Part of a small language model's weights: gated attention.
Each number is 500 + 40 x the weight over its row's rms, rounded and kept within 0 to 999. Layers, rows and columns count from 0. Numbers have three digits each. The size before them is the row's rms in percent of the matrix's.

# layer 5 MLP up, 1280x320, rms 0.0627, rows 894-914, columns 160-319
091:451432524612418535451529482527507485487559515503594555484538542518556492548494425493504493451470490422457453524503495555457459492434579505562546477543470503493445510566510487515582529484472511472551463531493522549481491456480532488559442506546555517513461477542456596479580587446488460539454536509498553485505516571484483497582508476466522479504461464484549539446546536506469473560423515471515457510475488523487559429556486527469500513495508552455525458524517526485541446509570528
090:487503453487488532506513504473512471507555402446501480540527519453561427535537468434526468490533510452463526505426494536476522519508473487511485453424456539494482554551528419531510535498507483519558499440492549547489512535518548530533510510478519542479488496524476552543484473454475480505426386447470521477540497559521437548510555458463566511517473493551473476491551424439441544498512465491461512524495490531545493508536507481471506518547529511548483523428403514545428414474487488
104:479471454547482482515505464453560423421492467499509458536516503511563513462505516483436484457501569459564519498483475499450528460440524543468509461491524494442463451627523458502543584500473475454524476468533482500514509508527509523516474481531542555495505482529450569503475468431527508537482527499490533451456492528582520518496490494541496540447527522560506472426570469556535482470524485442461525498455579474518572498510460494595486532453568555534448515596537570496516447487535508
101:467515501514444539472561562467401523509511450554577489560534497502490464528510513543491482557506452526465517540565567493457472493514480539591549514531582512537479508514522488486466538458523469528479542424475551520454583513488504455443475493453531529524431572509458494540486486491526560482565468464539467515485443460496539451527388520537531461533533493538499524509478542523462523566452499510484540459560490540472512500573491430504527446520506509500577479496584522536426570580503443
096:494452491504465502495603461503555454455543527495445503548555509440471525540525461529582524506495504463541444536435410543516521574496552543561504518520443577507497516540507567491464503460468555453489424474519502472541499523478458554578470600417549487437519490534554532477522418503579562493480515442494507516466546554498507498522570485514442498453482465510494486488502481521514536537471459500570543533424558507505489507497563515461443543488505591472468562486499502484493435561540529
098:460542492507480520447464594535463534479548473536512503501496455405496580512447548528489530490497524518600524556517494464448484523549539511466539499438429597508517490483529557528491489501544494509535532483510454517510520523520553477531486526464563504539443460477499461482502530525534500513471454540471452581540549510428518487512544484519491495529459531537465482422577527540527526486514536523438488480533443424494627498486472506425462458529519469475449496405509518387440530505591458
099:567506505459437438456490557501555563542570434427555405452518519488473477470500570523528489498522511468414526563511399525427576528442456501490516601441524505534449561518526527483554480517514487500524515522474458496544538575502515529524453556507464530596509481487513509521527467426497492485456483481511488523448526518507495546447550520536522461497533485515491588527498491476546483525540537445509514474508526479454510551503498465449566526523504517510538462494484530566542505499480576
088:504496571518522506469452505504480502537489500591452515559560487526526462543448483555517469553443493425504468592533435512519565510486493577512534477477441496461503519487494532483526514445474532482462486481506510483541522455476539529457488450528528614457505492524425540499482549513493471587534493436427559477506570454493489531560539526488500465615568580582500405492485475503449468574508468432573489451476534516567491479536442492570508521540508543476463467581464487534503499548491516
098:511519521489546479402558468469562489494475536539497417522519569438549525477501486594502459486438471494473432530481447539428579515453475444503502494561464487504476459524503473506535540493568538488519536504605495483551510568566460496537531541562492436598498558525515473579506518480490500491513470509550446543525567419444526511430527451462518547577461527469517536459485476550471576510582508480453449476496536522489516454453517491493446547543502480448549493486515504453519531480524490
094:486542433454507544522524477573500470484477502491553545526528492477556492511506491436582599459532499443497539376540504527572516550522519476525565505474576522524575509593512511428509571539527538468530532466509454444536448456555488497482532529480455498567488552490493569449483444542517461531517468503493563541481481514498541518536588475481571554500481478466523476476550474529440476510461474415422554452492476495464521469483584500412516487490492495439487465531520563464537547452596476
097:460512507496533497533552483491464508476460524524457488579529478450479470555503520462486504525528500433458539474504533535490492457490430495508570536486621510521493488482496481426553480474507533504444532438500620495516496525442519514482506519460506461494519545502476521552441456525472498427475536517540442547554554421509517546544500501565511497521584533628489527492572494484478521483512455520531495498521512506505450528461581501481460479507494493557598578535435514452531487462566467
100:479420443460585519512465452500569470570504551512487496559557501539483567575527411487511513519519572409517586447522433524493494541538529512528460564474527481500558574473509471549517487510455556482517482468474435541510529506517532475514499499381534497486474535494515539560477575505462447506405504530439501566483546569449521489554543448521453561439518593521486535566482490502418469490497507554443521517567517489449563454436562489471500473519542499460524455486496547449471471462553501
105:553488464479551571485506501484527512505542491511488429530520535493520560569453525518505537464505492457496567494459485465499507540460553474536528487497521574548466519541504567532465462484490531509420465579499498463439488504514449486459478506471448453498506481467480532546490489445540496535493497493583440581468485447498512507569472527510539425547497502543532506454539516510492495468373503498474458461512505460418521545496432564508552515471549573503575523525571532554555536490497543
094:430408484464435467495464530525510452481500509441533479512555477516570571531504444559545544512497520501556557480490490490463577452518502513564499445469545566474495550505512558441510454492563479420517502494529486477482499501474542557535455472513575505460503553480512484442484510515505505564470461573545533567447583487544560458487563520502500501552472499461493508489498573456556473482518467574521502510473533468472468513514527558453424461611528448537472518527484519492525412513470437
097:479546492564438491492518499551505601515513502470535494492519535518535535449365562508489456501492520533502529520568410499508527425467454465488465483538534527496461469544403443463501469511548501512427511519499504442437490540514551490468514517474548473502497526477519489519478535559468541410485445454498479541519590476446486538472512613473474539509479539477519563514535525489486527549458430459467460471522553480519495542466547466545422526482573567499546488486454543564443456519496490
103:453543601547505463522509493485442480520412482454546481553545499578497451529515464489514473502520430437517482464488457494475468472465482499518519567436446565550526489504432544474541515467443524535487500505501417513470548446538505493488437454485479474478553495496557542487493507489461512474459477470515439520461491546393441451479542484483479508565550499502452488436439527496453507495499491432475559547490571428486486565422536524452551451416526455479506507477487546530577490506473508
100:448475520450481457417496473467464500517504529498497489543553502552458492603498507550491496527592562571584499493478470512453478464472476421535489487513512526539492443549483534500547503446446493450467511500528505545457543510527545511494594507425501544525522535465482464571542520522536578428590475493526488473582543530572513537459555546455506506551431496542523491466533519510497515474469562489493422460484506514508534537421569539487497474532511614515539547473484528489544578491515495
091:519464477503518547519539459500549429468485473459546601504507555518536471557475487525477588518521486422439450563461491560486471505467522477419556474513550486500523467471513518521463525493500536467560508485501543508415505430539474523503492525493489512490425462439565478545543473458495476457482449567473508534495503491471498487507554512487444502559478483483560530505559522444436452447494469516487446459501462486504525515506497487462461514524516563535548531538476496423462518527477571
097:485467513533451478515570529594557479492490516457526455539495497484461478469542534488497549481527530534446524428470478461476512490561570432555567464496489424505501492578497503558469550558516473449539582509473523505509476481502447462565511578447497541514500504415494556516503510520436466457537532511535471499531504484542543469484455475540520477469485488532490524383536515482588547469466426523452519419502522467450497493439503496532537503444526439448517499465483531539481524436529484
102:435523497474468495510460449544440470528529449423427560544513523470537523454489532529545492451426512500550484508556581472410495489528508560533472534446430452501404566552520516510584481487521579453485469516517499519462463516523557537488532496490572485444479568505460564472439520520516480451520479439525505479512529445434550478528531558421471533522472595495463566474477474491427499524486496480596453506499504517555588537564555494486496560506517554526485501511482551572468523511568519
089:439466497493442451455532502498493524465457541579478485515476489423545489527484491483563475526468520448464455479544447540477527484479505513497510504473401519486470502547514528509535512433516537460528509475483477508460546504449584461510474512420556516524582548475512476469498515551508526439455439494471490514524417568482537504444538541487433456511513494579477462528532578547527459562531542528455510474549630487486549504465504580438478494480456514429541559485539506492485466534535482
# layer 5 MLP down (transposed), 1280x320, rms 0.0555, rows 894-913, columns 160-319
095:437549516521457556511517449519438572482552493547532535450559538552502511539505496494566501474458531449510526492523515558563565519453481548521561538538496477518454525500515495448492494526503505461527441512528429499408442447502520523455480486518556505481474466433502482549523490516602488511496516450540537449469461512453457508540494504536471505507472448514474486502466472584476490534472566521500509465466455509525529458567454438538486521490420502498439518482471353468498519532479551
091:522437485478506417521545534521488473471506523544522466562490507501530459520461519541560489461470443549544468499468484427471529471522542494515590530492533528526564456533449468466433572503420525521452559494503489531506538547547497466545482490576538485531516496485482458527491499517439513534524503464524531482488469565477534439473476494565572441551542504553469396485506572541534491501518403513436482514492536499498512508525528516479472545531447482387500510493521332553444528430479504
101:511500460450535512478499494473463501543423476485452410512564521542403502507509541445550420474555531510570460398546498484532579509525489463471519466462525482528577492462531461456502481478467516548480513487490425466551499486531478508513502505525490484488516488518512469491445521537549518541464403421479515491490556445532474593558481532478473597499503475601523483590450419483519484494540547538454552496494524603524496513532512468538538522450534433498432512519480432516505513523467515
101:508472499480455483533511526535555473477592507520491477481440525514557544505511505533477491516524500470468431479493482420499489448514539571473490470531516527510451558530440456519466551489458485450579467512479445518520555539496438564528496410492547499469478538515448507457519455524535490454448530493460541558534474453552485489453529505522536526550515489542424517417512495483493468429487452432495516538528483588487416455561431478482468517468447522499464503506542438564516528513528556
096:518539464485508372553555537489491488495453472464547477536493510498510469560539495587519528532463460540520483488496532498527541536543527547532468517499452474485523455586467531547468535427439530487525477514457600474494582486510481482459506512542549518469485446481530524436462509535470539450512445495501483597519491579555461426503550553479538513477515547520493557494592448442502473475459478456594485504530470451484460419491477381467458517527492585435512457492517459529483504486514472
102:587527482556570564495511547522506521488526511532558517546527526492480515458491491525488439523459562458534429500434557562524529551508472526478520498496473557471495488495477498580570563458508436565489475492555515551550547502490457495511555485468492518499489466564536417437526513503514478512461494442494535504454496495519493556404540507556517496491463437574497485560448436430476539454472519482541551535518508507416490409478519479463532557496494515449513533511556346471524542530566496
098:443426501525457444496485510485474491438513575487567532534472508504530548523449453492544542431508421502450500466532431524506511462538522486584539421498519487498502519519538491498410499501444521465478539487511433535488507556527517457507553428523520507545461513438480465526517484515517475459406531460475492537503474508565517459498534485447529446554495567457474454547508533523546523472549483493491432494498492474550463435532468545497422453580468542387524512501520319550553481507475511
091:546462481558454494569524470534542525493543525390530508463434519495489448496530538505442554552510501507494513478463522513475519508524450437490497478446471501491435506465510545521489535549490503457515521496497531397420503440516485512483503507489444399475492549460503494516553435485490444494396466554608502535483447525475514425493512575533494460416397445465465551459502498434500565455504488588464472498441536485527532506467536492483476457498465545557453525456575400528543494489577505
098:534560575474527488453464545494486565477474514442470556520464477417484487457419470503503496505501524519392445515459523476509454520540540458538536444456443498460502496424559425473519510447516513505472529512453479502571540480472525485476542513498417438499518435521460395431568550541474499548509499638498488456569445505561481467460487472490497451469533493463521476508509505467461511506519506410513490528481515458463504587504479559501521541494477426472534479532477421579525535502546495
096:489442526447477515487554520465562543462498471582525533492398493467475500512520459503548499425423532517542480490503594460481553554564573580453554452486484490472500463454504484489501518562487456490471506528448547462531491486510496544438517489453456522460436461555476561403394503513496456513468543474485570427536438484466494465561442504427439510452504481440521512542519507510455416471483564451475473528519446458447540506555494537495591490505515511566399437547497420464502468479494498
098:436491409520457460491513529500479553410575547506618521489529553514512449513468461420514499478446435564504506460468548486429515483496546485459508432499454570498553459491512457517460484479492483501500496439509506516431497533524516493456544507445505436514443456539417466496461545488547568470465576510497602528459482541489440448485491435497532468482495578468490488523554570523500471490516566496539433524488492477485518459569458491504478460507498537485529500409468390517445527534532462
101:501453547503471485447515489533458495425497509535522495454497455441503562469480519467496487457535437567519466463523554519509548505584592513536571457537525533504509501581513534479425516493497494500386481479584512539529476516451521426532514469493524511545461432450454518522479447497505444502508567456499569432557480502542438504479538561415562504485521531534549434472542531629506532466536463502461466469486450519512497489504505480502430482483493543450538494486446398496442520460523536
103:520505521408515408513455442546456524455565499481498559530455573462470520505458521481454509550486547468485470571437554440505501469527457533468539495509512471490551463513494446505539493495514455524523475526416513563441471498466529443455533389478414488507483516472504448572496506488500489559554497490489511505475479597505506485571460429473484570521547535430446430472559458535425447419500502484513495511495419510450486432499485481533517423510482448458492524453540392429561547512538508
099:538498434524487463494546441433527469507541497441454522502452451474524516465475477562494513549429547412454508556523447474439471586499498533570505516497495527536493401461555444514540531515502514485514524517497508412476521461526487523452518553498429491555464487467488425540457537533533497474534497518447486483526468550510510516526421441494455560507449538487487471499510495481457546485480560463480482455483541539540474492511450447478527561507491487495466462499542336530497511528466491
095:473448511458529433483554554482541478442531513467526519558502534502529497444511501511521465529532489532520497404461507540449498526528488472500556509434450438455534520502510460457513459456442503441584548586558499545535502460516456456524514437558501517464501447526507450594434463476420545504483520517505491505539455484518544441494502452592465500483515548473535410423502453535548471489545526526481509524532512520441489506556446537527475474582541481476428536498481439458530536487419507
104:501459518554512438474577440526535460417501553506505507492546477474570528498503463474529528477538456532452510455492427550545469531511555441530513472486537502555504530562554465490489496507479533434410573423448551543539514515500482463485538463562485450585468508506446495502490498490460466511467521442525564379482542489525530512497523510555515483482512493501513420491468488565476530527569469573491440496483473544500524497516436463505440524494480575461458539529539405450507519528540461
098:518456436586518478508452508485565523484486501527478500510497552491522531449452539586508478455524448455469475458492443563477493560526504528506577513400483497525506498538489450485426416446441531518464565483477522499497477541534510478518519474483504449564433532434464490490527452501444505519408548523497555516490478548522490410466464456499491475519515588465437377537483414463464463519513448537512525519516508527475469513501439470521506510496463459423511451537415414466497477591477437
095:524526522541537557522520545437522490576500382514505413539471550423526531414539484526482496533443457490543561514494597477511473490538541512493482492553480495612520483500495566482508506540510457483472518464489543496597483501484456507441423409510533536528461527508407506532429558449551537484545535501596500463509583509509522557527555571457550447495544471452482501444509501520497479455538462508481440522497453476506575514528539412517598515501546578501488477540465371522471450538488491
096:512549509578512524450451512495458473511489465552512486519418497443510462454523509527427474571469563523439496478488555497508535479524512435523520518520567528520517480463501430430552539539518487529541487511410539422537469485511498496568481536495496431509508490458489488528478471524469451471543514520492502480562439542530532458496465486446488447448473543479523497505501525461507509449508481498508444490461510493526476559419563529500502563478497468534475499480503320538544512446505488
099:480498520591473486538507494596525463504478537470469480465437481536525536520528521517475532489473499396569508549456439562499501508508473533514542499493399574467443512472503477509576422459496505531529555508499513519481480489466555483504538565538470486465480528559504601508482529491420536549503548486478497477504511521479508529529458466483577464490511560428501499512493430622476591563472477470473508511538507502480511482530550584512476399548499516608471441473566527493534564485436561